python train.py --n_layer=15 --d_model=384 --n_head=6 --n_kv_head=6 --head_dim=64 --d_mlp=1536 --vocab_size=6759 --activation="tanh_gelu" --norm="layernorm" --norm_place="pre" --norm_eps=1e-06 --positions="learned" --qk_norm=true --attn_scale=0.125 --bias="all" --tie_embeddings=true --parallel_block=false --init="normal" --init_std_qkv=0.0257 --init_std_o=0.00468 --init_std_up=0.0257 --init_std_down=0.00468 --init_out_by_depth=true --optimizer="soap_variant" --lr=0.00477 --beta1=0.95 --beta2=0.99 --weight_decay=0.053 --lr_head=0.00997 --warmup_steps=33 --schedule="wsd" --decay_fraction=1.0 --decay_shape="linear" --final_lr_fraction=0.0 --batch_tokens=131072 --seq_len=1024 --doc_mask=false --train_tokens=453300000 --steps=3459 --dataset="wikipedia_en"
Each number is 128 + 32 x the weight over its row's rms, rounded and kept within 0 to 255. Layers, rows and columns count from 0. Numbers have three digits each. The size before them is the row's rms in percent of the matrix's.

# layer 7 attention key, 384x384, rms 0.108, rows 146-167, columns 128-191
080:103086139079098135159047071147156150103100084133104163144142099147141075194152182147081113120051141115118130140081120101130167108120142077149118153142127157157167134185113123095116149099133137
100:163090088123143093087112132145137113120113132092162088102140120093194077108125140084158134119186115146124136148179152157091118145119099114149120103100107106071100164151131118147112174138171124
095:106208165166100117169174168094167093123101081147105153136154127143058174098176083159114105172117197138159147149071087119125122116136098176110126150107162156157116080123112140126129125113081096
096:126126120115149107159102117098202127117078077134121123175117160052101095169172102089115087105092148125098113116090112087162162143162132109143151130097073126169143139170107134141093104114137143
091:139112139085135181182044075131147152109146143100143181130155094163126084118100137160080158099116124092148120159100132024117134106152147107138092138175141163143174142146129117092133125115126144
093:085136089123190063192117102064124124131086103140168083197111145099165092143129133119114124050120182097107151142121093135148150143143129083118118125104121132114162147147148113080123139142157127
098:089096086138140141105097106108082155115085114138146111100120149109164107127131125097076090136138122094089136136118126134181124128143118106120135129092128109105086153121173103109133182137129144
094:092167172134117094108171182106118074143136074148093119165100150165048162132181094114114071111129173107142144092081090182143146121114127185110134130101144093163167102105124116118145082127150094
089:049128132147093114098137134103086124197141102207133098185158151113133174142074135134137097126099141165131124126135109119148142140149101142092142141075123116115133161165148118119182193079113112
097:093067069155116145180130157095136163175142132079127127096110095088178176148088135125118137115154147121115117087135108159137138112164111105104105103124141116159112166106156077119119157142143127
075:111146115160173099103159152098090119137152164106162111125125147102146157081111107114155106171160145190130119120160132115146128071137177139077153091076111142127074115079145091112100121113116148
084:171083106159179131097118078057100110139105102118156110133137146143145149092112080105098135169127103140115152114146212096135136115114140112088145089177089138077062189084123149119163155097084101
086:168205134150175033166170175097143109135122110132192101121098096118087120121192111123149089133158139104130151126090132194144116151121112124113155140029118122176148085142091123116100085164176116
078:085082139090145145152095088160141155110159103153097177102147071133144128132080140167100167101069124126134106144104173096147077139091100132168058146166191115099187092187131153136123156118132127
093:116158103192135153102151190170113147143172174107091160087210151152134145074108118146100154160198087134154145126163129142126102094079125172115141112143132089118042167057120108141091145144075119
081:105128105091125103124132139143168146159104087124110131126099098115096099167170133114089078075076108070134098123124153149117159176126082107148077163132090078156193136126091190137119116132192121
090:138107091096157158137103137188109101098146133098117124077152116155189099114142164164141167089179158143156154126158147161177082126123072121140070140161189137109161084177171082089136120120138156
101:119162142156126169095160161093124113097153168112106182097183069137109219069107138172107128170120136111098139139133179118088087132128111121104126060132156140107105060087124142183081170186067102
082:147146130168162135119157150070075119135153132167125140143138162136149162074080117115124147167092105147114147126156166115128108144122144137119151105160110137043088194073126138171155226126024097
104:055093123133063188093168155145089137163180128166079141134142156144098185160072110153112145137119120162145102080139117145116134140124092182114144085124181138166111125068137111170132168122101123
099:151103128105098184130078153148135160159134179128126169111180141111141131075089132087129126159142138138114120133150116077107121121188127129167153101150129171072119143158161111179131166124063167
077:114144132084100132150121143147181161127094103187099114142131096158091087184152136138112113113046103076106161174118110137109144188124101138163171163130135113135150144169101174138146159142148123
# layer 7 attention query, 384x384, rms 0.115, rows 147-167, columns 128-191
086:146112161157196098150102056115111062128109104119131106114067161181143102143154133125147115150121096131119191150108162116132180106089123099101110141141162123108162130168074143141122169106142086
086:116158112136083151086094153149158128185181124166162136135117063071110175161139108143126030106154129138117096115166098151142095162114142136130132157191177189114121128104079133191123092073114108
089:130101089145157115074133132127155131084138181169171111123124074118086111108176177083179132108152186178062073127151115110129147145143126084107142103102145164173091104070124031117150169133084144
095:184138095135126122158166167158107134124136183119167072142203090136161166112080136103137152148119078134089096125121119127150075162113099137159182090116111123128137184079158097108193129169094159
100:095143092170148109056161140130152053140061155063119100133102136114150118165150108127112081108089118177095136148131199131122152111084109144123095175151175121109169153162055070181115111095082083
103:150105131122154137164139157080176078127114052036072102120122196137118100127150112116106122153083106131139140113114122125116187092115105141132138107124107131120138118135151119107132145126194109
086:100115091098103171116110133091142118168174106148112178111138095086097127086157143178095078110177137152107094124134089173143127161180124162076112142110145125158136113100108100145090124112144128
094:111181143129117112132133116139121131115142108099142134150118179109169138162138114180134062145086069136156167136112142164176140114123090177166137105163148107169135099184117170118113097124124119
097:117195173155118100078132129174070126147186162116134127173167107148165132146116119169146094154073113103156139123178180097128138102100106156136121141158138109163122160151128194140129141101175103
085:133112162147117079120150136178135133114134106108089089074148081156172152156176181087134081171085146101145191136154153108135097119090133091129146196167131105140093124149139127097111105111194105
091:111126093109160057158126115147154131152072146081132055146079171162146108109128116108146123142102097093189183161138180113127163130096117128134148119102130115056168131156180075092152101130129092
079:149126118157108162080113134123156110142109140122159161150123138098094119141135156120143109108140224152111097091151200176148117155123132113077130136125149208161152092112121083098096143095098094
092:153160102183113110181079139142082174178142137094078060137115155118157144111083084138119168121095103129171176098113092181086133145111158143191151103178092145127131143138147204093182124105188124
109:187105192108113126155077136181107151149218098188115108144162077135125193118094146123130128165118136082197136127166076104118121150158129120152181108113111149154160094114168197154133180143129160
088:165179127114133156120132167068083105114152173115147131141122154098084107098116091182155152107134131154078108139124156172140126097178125130085136092092132136203138133103116101181129153118116146
086:170057112200171104148063145114096120160157086059068110107121127137148104140119109138103158136088125089169162110060136119078150146096144151112172078156149161084161123173142197122149148180118168
097:186170173101042127172101154136105144201172100136145153182177106145119162164104159118081146140136098119123123108142124139112059121120189132147074091115079141133150159100151186148147133131156132
086:109128113103146081167122105167144136175104099120162059158073156169145150131149089108085125139084062105194216137132153093128146111094115144132107131120116145069174126171107119098129092119136140
097:129170177101068165143124111123093200116166056088121145124170135118146130108117107143125117136110071123153153141136069157152090116150167150183108133148110073139074132137157226111124125106193179
082:159109156145219114167157132151103131144197146137149132148092134143069109126167149106103141163092088060101123113110064117112180140123179105113113094142166153131130168149119195064139137172044124
081:156131119142096155153101082099143134139136096123196115186128189068048137143080064121120161137143142150134127126076100162137161154184146145160099115155123167138157132117095180168101108070058107